Each number is 128 + 24 x the weight over the matrix's rms, rounded and kept within 0 to 255. Layers, rows and columns count from 0. Numbers have three digits each.

# layer 8 attention value, 256x192, rms 0.211, rows 195-255, columns 0-191
149143095076173098148135154109153130117074110125124108104137107175089145107107183101152145088123130140108171159139106083159086131158143165098120129113122168202102108131101107111170154131111146125158081139142153116091109195122089145149137143127191087150129150151102098114094155119117163099111114137113154115167149132162130102145123137136150135147115125081086149161140010157135146143110116101122123126097145141120130114124127143159095154188157164106146109106149106138140152100058153116061134149114091130128126119110142136099149116097100106134123170119102151095149129144125147190
090104116136115096151123098173116103167184113126083117122152106138133109147136139127112151180054165150104115112152144171120141168102120111145090121125121101123164123149135186111118101172146130192150134119166103160133118175139124122098106104113156112136112115118129079093129085200161101104147167153145101113113171165148133117092162151164141131172135090112159176153129101085113187115108147114105134129116108109092166147146071146104113163115155166107154105087109139096159145144169114146097123150148113112097133153115100053108161133123094137129179116107178113094122082068122093105
138140115160101113137098110144131117160147064088141111098166161179111102105141095112113071137157095116133116163137139144112118139140142139166064139118109149078124133055152120159102138171090131101127117116125148168076180168125074165138112156132083121161114140125138145118125157175125122143130131202144140127134146124140158149186166103115114157100071133160122133137099161153171135073120107159119121122124054160103092098143119092095125120129068155050144152119149093130109157165105168121125126161156096135102187111127167132154140103099145096114135114116155145172129114106140094157
147120124125052089105126157147149101092129113122116113123116085159180097132121163121135132175112125137116109143156140153135143084084091152108115117128116098107107139162171161105165143171107128124140156168078172161129138096128102097108168108121163121138110145143126113066100143155147133112129151077069167117162159153159119090094133135097103146142123093144153106180123142124127096142197123172134180120156111171125137097079163117164131176098075115125108134099138109108121093093123125129113121126121186131078119164108146155151102169111174110150128147184117119119149115128086144124
105150151125111132106142112161096148122128140118164095130139172103081124147142123142120146106107152135075095167122153109152136127146120117124118119120158053148114189105088179149121118138157100109192149119133151123121102149154101166165115139125155129186137132110092154183135159080141123148107142095102162188141148145113107144131133115111160149127115124127148113130149110120143118121146128122115113156136143137097177138079112100125100163122104129096121124122119137165083050143143090176125135113144109090095114092136127160071140089177121149120152115114147120157113095111134113100
128146199137163128141063100141102128124151137129088158135169137140131090108148171084148144224103134153122141127138095121086165147118111136141159121140140138180130110139112092091125144155125196115135104171120098075164124168122130082098123097124137155122080177103166124130187139089143122117105112110137112111107184119145153138114148141063137165143096144159097178126140118094161144153075126113138137146097105142135106086132088109145156082091107108128146151121132138101143131069108082141126099096160149191135099108150128110149133099117122156156075126112138125114105135118146122158
111101141136125138126119098145079129149077156106078159136152150131153126137131101086106158109085093143161120133153108138189168145144137137115116107119175134124169150115135123097134101128057106073123128149163136115176162165145150141110134156126146109149071165126099135116124113123085108116136118136115118118149078139129087141100144102167134104126127139115138153146156132101120149140176115111152098162180133187115117117159108132153128132137093144133118112105142113142122174142102127134114166126077153150157167112118096117121129133065175134103127105102152149137152129126130090095
151071077128129101125115151170115171157083100169152101127165131137163179092108114128131164162152179148097093162102117140096113134159129108081095133169096145137113141144137070140163100119130097073162078117177126093100089146104152153128100143195118124067077116137094167134146067115180139142138115118122101138100158179101146164118123124161115137121149150074135107127102144137134119150112117152145080088064110165146110149109110136109070147076140140100153140162108140122134155183170122166142130151171146108125146123124105146092080108148150130105124139141128131124131161132158161093
128135121100164108136109159107147158107145181116135108151171166089094108115102168101145129109190178177144082122173143122179091133162179149104161104108133109114120123136122080144135131110156089133143155088128143148131156144149105110109130123147129136101095145136134111144134102137121123138122149169132139116133130177102087092141157106159116077152109134182143123143094152124091121128147129146146136181115117125155153063175168124140157091118125117107095141114139104131125146124165065131134140117137124110099140118085106163121174165098096079064118115099080131108120114101168101128
161124082152137141146125083123134108108121156177126140070138174103078136109138175092127186188137118127060088136056146097134148122130128155121140157163166114085173125150140111146154169123166170117118128041164167111096171149152126098082088086118148115090135157103146142140098114117101127098116151149151165126096135102131125094139108181131107151126141133127119145162182124110107104147158155102096088094141142128142151101107152140115113127134150129120156125111136140111104098106137147128123124131129159128127139089101117098105113119125105077147110133140115155145163149146164122101
125102081075152102120136096169074095120148129083107150117105159112160142156146132090133127097148117140118155160108153173116123128140178115103135077138152169098116107124148167111107076107155105124088111088092135082114127115103164151130115107112174162146130162118147155106116159111086136108118156136122158150107162097155151108087121089119122157104116097150178140069158122125100168105121128121154122123105140123092141167141151139135159137094114117158158182133133163103130144118202094127128166124092090167121134119127167145158136143120173104187125134131100140169100145101135119115
165174091133123118126091250139154112102148148097174149119121106113167153110165135134128132102140127125104143098152108100166114108143137128134102129097119081138134124080138113120086081133135170095118080194153108119192193132178145110152130099159104144122158157118165156123114130137116119146133191156141115115136148110079138107115113104093093091173127160116104115081114074122119097118124138155094107109124123118105117159142130163162086141176158091108129140131125235144139097089169130095152097092144130133082169130168150121152144120114094095132161127134143155100171102127117090118
140104086110178150153152125144164081107085122109138139159175125090154182146157170135140138090099130096126144122164152141112132161164174078181105094140120123168113131152057094111161118108107086133146135104150121128095153084149092056118124108137164119122164115089146142152138072120115166100110114123107172095138080093122169147135133177113051106143131149100169159118126170097129162094158162112115155118136103149118096136137125136113155102137114185135145096127089130102121108114140115114120113120123142111140169128143120110087134121191155194101111129135151078149113142134153096145
132115149141122072110142140163181090154154092125115113145131090110119161105109160123137193162098140109098139120118213091129128135140137200139112124118069106123096130142103146110093139118108119096114157111099091098128128109150164138147124151084109093159128126144179107089177103161111110134120104153095150105117165142152125119122136114155205115097129128123107155172103101140104127144137156143107110128176136170136072073155168143116101142137109082103173150125101093103107096119179162140147167118120140150176126118146115131117117137147142162157112110091132096131117127147103108153
120142077119201146093117124120085130158145119111078133136205145130151081121155133162118176094142115149142111104148104160086096146096157139089106121113117153158111104106141189109107124119141145148100123118170146120164109120117115125091143121182163143098095130087124179102108102114134066148138111115101121115164099134154122155144117134131165145154160117086106125151119125155155157121117164175122115139159114099121120142097144139157134128120136133108126158164088138155123076058098161153159100131119106077106107163069153163128135097109150136136117135126135140156136143123120162112
077124102149140077155133100114161149110121042132141149146101097129140108095163132142148136152130090167129110084143105156146138158114137140161128132109155143150123164121103137137125079135092132099128159121154130105160140151130121107121140135088162116120097105144145134144113170084108128132139139069128179159135103125067136117153095110123138154140094143117117085119130101126153109118121135150143113139162057128127095090121124142104103134119157165117123155110166151160117166070172115111109179073180130137175108094104108140068190122123137140134135104143161216071144173156141122128
088176148140140126139108134132115109090114137150160093148112130139163081130119141182105161141147147077133137124092087092105138125164190156136127105112124159121104110145107165126127103116113198080174124120122136088151148112128139138151167110106140124142107103127125159118123126105111104124117092129108136120093161164165198160127132123117108160123127117127124081124129148143146135162092113113121151138102107168117118109103175077109165130182177087112106180128179080140139148136149113071119101112125134113135129141114138162152122161127113095095174105122099082052144132138155107147
132096130144121142127116094117098142110083118124116163118198108159071123118112144174117146096124119143109139092120148117100138126123117130128093103125124164168148123085156097153118126187115090147178138107128117137187123124181142118115156117116104107102140138171084054148079142104153111120096115112135120138095130084132110095107160106086145116155162161137091123137154121155135128095144115125158168129129178126125147139105158154149121145121133087129134130101124092120175169099163151082148185089103096122104160133135122110167158139152162110166115131120108070144135153125149122146
137109114152113086162114147137159117181118135112145113134086136111105086129147157100145154164111112099130139161096131123096108135137127137144091134089107178104140152184125166109183137116123149138070148165133192121168178114136125118126115112169092120093119166129109077158115145120147151121093113141155127091068117162116101107114117130156149122112146147163126154156125109127152158112183114165087140100128123100126131151138168082097090123088183114097115132091204159140153124128156136120122085127100068081138114136154157128127109105124140152123097074057174111111120145154125169137
089116124168109089140181147140091205091148160120144125165179104123103137096108171073055136129140127119135158057165138176112136122147105119090117176099131144131126164143130149123084168117118152180118118130107102101110093135158140120138135160106181137090110155133115127136129133105103103099126130104144177130120123120092101172135088121169128154094122139150124091124145129117102138094133195129111153144147117123089087146131127085170126096101116125113154048202180127108172142128117125126157119132059112159085158138156110163163098154166095111132149103137120150144122106118122128126
069144128111147057147174135137173099099121134143118175151144174137124133117120112030123086136158159103155116162096117135115116138127142162142087090137138146121163113076153146126156107127153131130114128152152134160129140107167112122147108119118098134125108114121121113061156130142126140124156075134147116115071134113139093136185124131120156097124149195089179124060133148174134150124188159075163137126149160108088137116164158092120180140081116126136125114175096189104120088122084095100117127114119157150148116098088113099159102192122116117150163115103161165091135107088137154170
120097168081118121104111128078127131117124104138130109138111096114120088129099123139147119107009074141161074128116136163104086135133149143162151142127167154140149145146164154107092208091136116104140142133174140110071112101117140136110147112132164116078101159129194115122097137116142142112163116131118093108061099142144132137125125132124098138118111184099148125168117123133131184119119116141159129154174131112089138118098178118150147179121131091131158171132141124134154129169145119103146095085093127181120196140171151157104137106183110130107126126067133145131122162119117138132
059106087194151113145110123160132169114137078166128096116157128121131110082104147111140110119104052133161123129149112141139135146184164118177136118180095128142141150146131162123117111121170131103098129090128120126138091120137129168113123099109079116061149120157108106130143189160086157127083154129119143175096147166107134155144153092122115171176133160131089145133147127101117119148152078117122109141161135158164118141141137138118091151103134118189111098135094155164189112100112141151156081162106099119105101151114125158110144112132080146137096104178084170125115154094109102122
176131141128106159153109120180133103144107200135109122134152055147115142133113166141165177107117118090089122146129152117183155138140104146109126142117067159140160114099129154090127152133171118112141106091103140146141113098101127142083113138127128102115083179097150134127140130100105154140124105106076097097075113146145103144175102111128128153119130087133102129110135135192121124169125139134084106135088117075108099154107146156212165102116163147158093124125106153126146106186142112132139134137118161149109202114157076133151138175171144120091112110123145130124110075113092127148
150110115114114164133130142161146122107115137124114107144107123117120129174141140095158144090168123149132115126137070170101121164111117083163102140081129133153090120183110152123107100122131153108145127067092133164077106165116108091143105150157094105152152132176164130140124118156113143176149118112090074111100143165134136097146133146125078152130112101180134081128123131084127140088147081148120080141114168119117119120142114171117092107139126128125146108154153150072150134143103118105169093109159127129144150144131122128108144180092160186186085138132161130141147162131097106132
123136184150143152081138171101164145142135107141157097132169111153129128180135125119114146137120116158118143164158110142149146137116146142164123093092103150115120068078142144107135110125140130109175144160111169129131144111111150142151130139083140099056151140131115111151153131097110118120173083193123180111139143098154093098126093122060110166130143121144146147089136079133158137111079130111144076169124126113129114153121119130116083171152124112109125127121124132094099117116124152098074135129162152123128161146071088129127112150134147100133094147164141120148139092150132122092
111101148146132151092097133132138153175174142130149109125112077134129129111171167137142145163149094114112181104109114191145071125129138137087099130129125083121168115143121064071120175165120126147166103095160123155090091131081131131120110113135140106171142120116125153130119132112108170125154093203118122123122201130165098156116147157114144062074105155127119080135087118134118131133180115133116132130122127092126102134093142110133145143105104140136092131100158133179160112123127103145116120096143158115120131106098123129153109103140112135146117118138143120117145211176152101141
110151126128128147106127157169111122176130121170122127088133144101164143130103116170133116101153101135103125120160164133144068164110144129154080091147170139121162139128156125081106150151181123142127118147064116103096128116137100157134143146083106138114116146088105128144094147155186046103137141115104166084119140134131125124133114133107126095122109124125182136154118082160150124147144104128114121192144123156128134077164149143140086113124188121144148089142126133149165091119125091086142144125127120128160124115152159123141076086084148129098072165115097094122149133163139133117
109110151101107116062194120110154109134164159118125138130098161099119141102135149110168132102100116100119109172115087147077123098132132083168143096095156141061109099145106111163193136139100108112132138143128123119090181194128153124119124100135086139105121118131174168131133114118143134118106141126133129149119132157116128117098176109093156110181107154108105168163105104150111123123098167131127139101132108105154117166130072141150129164120106083153088072135177149121165120137152103133203139137096114095160126137121133113140126137117140150088128152135163110118181147168133111105
144122112138112138103138104082110163178154152124131102148131118137154081154139124111142095089108158154080113187115171131139174120159117125114104130163117153107132120165100097127096161124117148183117116106158136124117127140110119163102114108136114104114120068121150118143111126185134160101118102100182119167143147115154102178134124112116114113102138160115124097099100151085180159145153146089086154097125084153123127166110139150149130140121142113116074081112126158114131160111134131110116134186147171160130135088167074147082115166114135092177078153099139106088155119130120105178
182134128089076113149116110120107104145078102130127117139087182170088170149096166163137119140198094147139124101102115065142109166100141145126154098106122145145166115093115140110133134136138099182118129118067171118135130121153135113135120144125135119094121130140125116162141117125127124108136125113123095134123130121171125191147174126146119096154096116125113166108171123072134089134092125158133118152154110162116099100136118135131132117111131139086111110127125129088143088100143138148135106154114131134105140115121160171148128169136091166149172150142164125125096159133140144090
117168100160115157109112155137132131113107134125100128171158099130141118207095140096109135126123134133137083091119165119143142163110103104134132090187131144144080152081131134141156125110132127110115126108095150163099138153131108104170082163077145195131091142162153191120153111093117166106154060143122096112142115103108134143099158137131139120123097144135102163150093096116146082149101145101139126103158135112109168115096139155143132143103148101114130111080131091160090167142169145108133127095126131086107148123154165103190123141143109135119119123153078136157142176124105083150
143054150127136152116143148132085103108144148133107131153165182094155078151150067111121161129141195130091170156177112132168133129146107147148145153172126175150123150099082149138106141170141097143086113158101113113112144103056149079126117141080096127122135130073150117126119096157098088151150064144084105141129118135104147171127131115156158113144131111132122147150114067106137123084133076152176142091130087161133149149114151129129089140156128146113119132160127115152108108097135110104134141150121148149148145129098112153086109148120106106149146108103117155137149125124137182132
154119116120077124077118130118137116155128163132095162139122126140091103082103111133148110164122168160095140176112133141112099169097157145140143133124089106133144099140076162131136147143096131099146120163142091091131119128089168129128128162141102105134128194133145129138161109143112144123167102111128172146110119089085143188088164160139146164141179125096148127072125186100147137118149149103103089104124133197135124174146157128154169115107146105094158094114116102155158099145127149098132110125126098109120130075094109170168100148092098110093122124093111167156090100112155130151
136147151107117104122158108124153164069133173124118100102132146154113053118131114097141138126097113127114195130175127101134110133120154111154115088153093173120117130082124091112111078191146139192130119120170084165116113112158133133161134117142158140114115113135121149137144124109077091121106157133103097070159162147141130131155145141125121121121135157108144182168147139114136121115148117140089105138104122143168149135117112126086110158121127123171133124083150140119084121136142161090142114145071129074128117145176120134132139080122141126142158123103178175146075162132115153091
098135173121143120112134087135105087113139113125175146159160122143085121125121153180143148156098128123115144151126084096110115133119144085107118112143141108055136152140118135144130085113113135121115118139146130141156125130138143127127104147114166090135087146204084112121131140133130185135150147137170131161114152131157122150110114163134086098113136167123132111130094112110111069141166095201134083136124065106159152112103094165170187121158169147088205126155104171123157149114091145107126107157145133116128110128147088129143136134117120116126103114099123068134115101075119163125
096080133188164132115097089108174070112144159078124089103123171110118105093090162139112089125116130115072119071147142072131122146072130147174101135104111144077136130114133139129144114122148147164147142113115130148115146156075137136120157168113165060128131164177105122141122155103127148144143148153083150170096144140096138143101130163133148110145177100107084108136133141098127079114083134122139147122166165127086146142169143173147160141094111124100144132134170160038139134138107052104087145148127185160128102159136138134157111088144139151113180169152140160169129092178078150171
123152133120176109149099140141130119086122121148149127099171108129113110118065124118139169116183145172147152133109122109123138085121099137137101117143117158133151134138061153179110115118100088111157181150153143134093171152134132147134139133100112109130155131113130153112131162172112153099120130058122142105127088148179097120101140138162110115132149087090083139156118132102107152158125109090152164146127097114155169158083155117124110126151081129127090111095175142090161116132125084156143130074113143139176147145164122099153088084124098082129110098167126145125149136085175153132
157099159125128151075153139155087156112134135103097105171092134134127165083142132178164071085164110198164136103096099131175129151148189168107140133164092122084125190098138213099111181152104151122120124126156143092123160090143135121138117121130137091059127115113156159176110128107153089097134145125140112129143132123126110127132147124093125116114137111153093124149116138141131148089180207137084130102116163118072138131132102119137147097127141103132125138094162096152111135119143111114121104124153114111152134111151122121117120149180154107111060100154102095178111125129133173094
074099145112126139129080135136158124108131164142096162104159166123148144123185110161111129116112121147104147117110137168146091118162120151101121107143126144151152124189162140142129128103134143123109169068165084145110114114095100106159103118104181121116115146146114100189120126136130113136155102113148125081132145127142146081085134139100121129159128142168162143103113121114084135180134169130158124089139161124131078127115119105117110114151139103093126146120115147125131127109094141090175147155078114150162132108139124139128119164087133152059193090181152129180068056110165119130
149115085166117146145134112152157142160113172131104123101137119167151116134114155188070111131127092137092134140154125151102148170109111129092154185138145094144109093138079125116107132126120113085095126152107097178136171120125162135183124089121076125105157126194155123120119146100096112144074086138167134062114160151093141134181139103147111151094150137131123098139142130155095129145118169104129130204121077148118152091129121113126135146135128125098114140138145121149143126084153153124067079129086136136111121139151113107076099145107134115136137126134172167145154161127100102118
149111129145127124101099097189126109117087128122117147101140136095141078094116088097135166067159081069165119176083125124133138138129107110130087100144114123136163128122126117103113155113105124198112145164161104190107096128108156131117151162144109155098124043150114127154135125157132160066112100144103190094108143163160054124117078148155144177081107135148135112115175119147059144175083115153105141100148156132105102111077105146129176158108116151124118122145154126143136118131166147136112110153170118138156105143131131102143135123170096134126127160132128149153186139138146108165
108142149150133120070113133123093093067140147134138133138107084135142158139147103138138139099157133127151171108144183124093115182134128194119128107139209159136132106074117113144140091137153128096126136135176137136113126109158107117095152074109066103110150179213143112136123138131126148113123107155117146154138112208134102153084109119136105176066120108062153106139117125116146179100140073074142123145123139209140119117125127166103134052104111127127083115116104137151073083130112144143162116158103119094143148145116181121141162142129110148076131129122143121110188113144103153148
158167079139160089149098135142154192120172099138120124165069136123141096193135129156123092165118137104117147125122124152122127131117124100112137102117141083096158123099133099162127171100128117120108112142132141119170113088119106167169112132096104149068103137138131078143150124112127129083148140136092124141168110124135122100128174128111138120130124134145069116166146184162116144143074127134114136091109178142171142133153123164143119188161138132123118118158189153076152113063112113138120162097127127117138144128091114166130088137158144073169127111127120132102094054089122135184
157100114158101115111116076122123112188151127121189168124110146119178092124126150118116125121189151095146120126137111114129103129115126159142166135158185120134128153097112134102121130103108139154123132152141145111127102095141153121160116143148152155118121167121116143127117174108136113165135123120122114121153155114118122070167156150145060154085159160152105130123082132120108140124077092069131146139111171108124088156114158151129105122141116110101121059122076115160118113141119141110108128131133142179126113100062176117149104139152153126121127163121164115136129139088135093110
132133124099109111150166153121096135135118128129122160111129147105118162133150143110177102165098113146079116061151100159169160152137150133155136133139136148112129110094117086132090128129135078097135157169095144172112098090128152149121141127099157151119127136096127147158141103138138111144115114126113122114116148149126116140168171136120120151090119126129146106144121108097109056128115146152101115144117165071118166142144151144139155128129128089025145190083089182189122158125081143154142085133117118079151088132108110111109096108115177143134133120134145122132125152132156103182
128146133093137128120165081119153105100134117108143169132086112126143107074169116089131182118142155189152083111114140102068147150205124172109153126093105135138099128103167099113125120147136137124114142114116130136130183141077140133145118143168086127128136116103138128115047158133139108100149104109136137140156122147167128179157155133143107158138176156160093134096179100100123080119169134157114082063126098085161116138129118125153121173143137107152130119131137141166116148140111114171108089119128139116159111123139144119115122104112181152113131116096107105135095096129114136165
156169137140151108152130087103129164142107112152135084088115127123131133092136130097076104162128093141127162159111106162099097143129125094150064096128119123182164082145129179137096139134126086093093110108125097147119155143131087115110137151123176143105132131094119107138068141126079155141134147128122126095160077175187136096123156147137150061136183115131112090114111125165139103122119158116123106110108171146150138087154142091172139114123168105149132093124182152110090160112164134129146128140139104154158102176091144093155157122125094174143085160122153128148138122124123182095
123065113115079127204170132132073150160167120086096111119110134136115130173075140134144133130077138137153162147148138136129109129118110162116143132152148174154138120150102135155146082140156158136120179117102146125118102085114115129104131164121103107100138148148158146129120148081144082133116142144111118153116111137120052153126111124108081088141147107145150124177071132159150128145117126121038068100128116104111105078104149124137129138160123108109147127123133142135099138127101127150123176110127155124168150151106130145169125160130113156120174076123108153132128109147173132127
142149132134084161120153169105144124114147153153117082145069132158127123124146146075123140123162113094108148146158108116119091132147125125117091148103170144133110123119126125079097174114158206168114166112174075175117121161122119140125114127129101100135155121145114146114137086140139151076083120146130152140056093111117155102159112152145128123139126103094139160145159147101139123128122127130148131103107108127167150134095150132196145110115111116164171170117150123173106107087143097118150136064133139114142136090102130103141143128071146106160187143140153087171105103120111141099
131106118140107107115096115096099106147122138137121101123167125132132151153108166094106156115113195146149204106131081125159115125106133125124128176120142103082085125109127198096159130172116111121113137099113148160110100140149137179137163095103096163174093126142139101122132142112147085177113137147131141138156095118141164129100092162107133147149144158157155131114163179133141103163127137107117130138075110110123123145117177139125113098075116146170103137139158144117109133084129139122118094073160127163148178177098113183085097134153075141108122127085111085111112144137132089142
169134147156137135143131108084148083146148094123099113184157095090107160183130150127144105098134112105081126114108158126139101132092156112089145087121107115174126146127096117093112147166125120110164110125159138137101107122135101103157183124076092109109137088109086130082177180098138188100131116143138136129119172136136095114117149130171164137125175124153174121094125180169136137136116119123106120163177085130126098142169115109111095180131110127146123145110154154151119183106133079121151084150099158172082158129114186124143096115044119110089102130098097130159133172088186165101
101150111080125169160185157177107131113136154102140135115099150144122073109160173135171105101119098109148144074132181109149170143123155132149128071141154095151099110130125145124129088133113132109083179117158099140134159174169114154140149135145132119131116172131142132103136126142192122160183083113117110136161107136165169133160121103097143129129138104115117062092096172141137111176129131144086144122083135137149117131099105124108092109116096139100123115142124129142116134127133135148114162158158175128080160131100120106094106085161079089113121155061094154155118134104126159129
160137115086099126106122138105162159167110115118120115160128132108145123120147152127167180126131193107149130147177126093139120130154126093102109126114152101132122168108172121170106139121161098107128136120151111136109155113084168133106091164071144105077142113107111115140135168147079086134159138099146120157099141140120140132158055151136117139164128110109109064117121154154123147170108129154137129122133129125086112135096177090136131079089106152097123135161146133135148133105143092118075103160112154101135168107141154092163164096114109155155144150124120099147129193101088108164
143169178129181096118154135126141130131076134150169105069120162100093127148098112111144096138130104121128146173184132088104116158060134094123124145090152100140106137093119134142097164155097128084105127093142079169145143091122140119124085120138150087133079137131184175137141118130163104103117111089130091139112099152116137138088146106118158100114201119144148160102140099132096140153122089130112103141126098144122137112156156142090123157095105161147149106127172117153155136113093135138139137165142085133132143077140125160136140142137175134150160127175113082120160103137194150119
096166098103099130103140105114106132112105129133166114150127133081186150139117115074123174059092126120101121156096138109110115150104091161109105139141086140094135063086134134147191154112118112164102121124168124089161149133150092103157102117111152122126159197113162134138150142092118107152123113131140135128133160113143120093162100142114145143115142109121072116113123152068131120098150129123087151171141146159102156151147145138142129170118130168123123179143114109105186155135084145163100168121151121127153113154131102134142132138102126176119115111145110156123162098103154142121
124139088157125099056166104158089138130143204130115119151135125106092126156094143136185170171112127125165136087114136142165109070166093110143110112098114140136135121114099132083110109101159152149136137122102110075091143072101107116112204131149103118129132155126093160100136135148101151147118128112166099143151098141079139119106132142138148114155090152120123140101147138115120171146103117105111111168146152126073101095135144117113106185118134126100161140152175117141135134099123172121138137156202128124109145134135123116151166131125163132076137147154132102095124167107092159131
136144146098169166151129105128153123197136133144139149104113096126110150169157134102127165150120085109153076170175125161086123121107135140110096102156077121111087131119070174147174122117152175094178159131169092075141120115104137117126063127108104140107084106182166136137112153164153124066070145136102129144146140087112080142135086128146113121119162112140138112076121084137191109109135167103145161151106157142147109119112122179147126076139127102164130120118096129086157230146140153137128124127101129128099077141165138134118068133150100137130153087148133092170086146154139119179
130128118161121205125123112097154133191125149105153136104094130127104150105159128113094177142136151159155165132147105194070116118105180112087141064119140165115146102137068098117128104184145126132159121101114169137162181133128123163172100145120158124136156119158093129114102112113115145095188173100135103113117133117092116107139135137142155173064127110161155143101097121111154066129119080100104163107118166125103153147131094124144109144080094134127164144146089118095110082115161143136124129115111128135141139138153101147132178094177164105060157121138098130093136135071083152169
139118152189123138142093089159177130110146142121127148094109147141148159140136140088143177136091128118149142092153146129141116139091121123102146116108154149084081161141125136135145176141153090138082067136150126122073121074149150117122145192184102184137164070117119135128123133108150121142125120078128180133094148150152177165123089134094124127155114106128087109104133164145129154108134132097114094153104079130116172132105146143100089160188119120100119149088131145097145126158131163114153117127124144137136115110071128101132128115094126145204159131092113128116125123124114095097
129160112131089162136113108149133111137124119200116107137138129148129111076133128099147102104100093108087127135159090175134113072137205161142102114148149105133125141097137102166173103091156118154134132114086119087101117132147122097119136113116092166113136130154152099114158115145113088127083117120187107109124103139128125140091135184191142132135123087136116132121103122179152137103130111144104086189184130146096119156163131091125150143179137164124129113128116149096094103156124110108079135128127150144145169159132137141131086181156141135182156151158090113067117101125133152101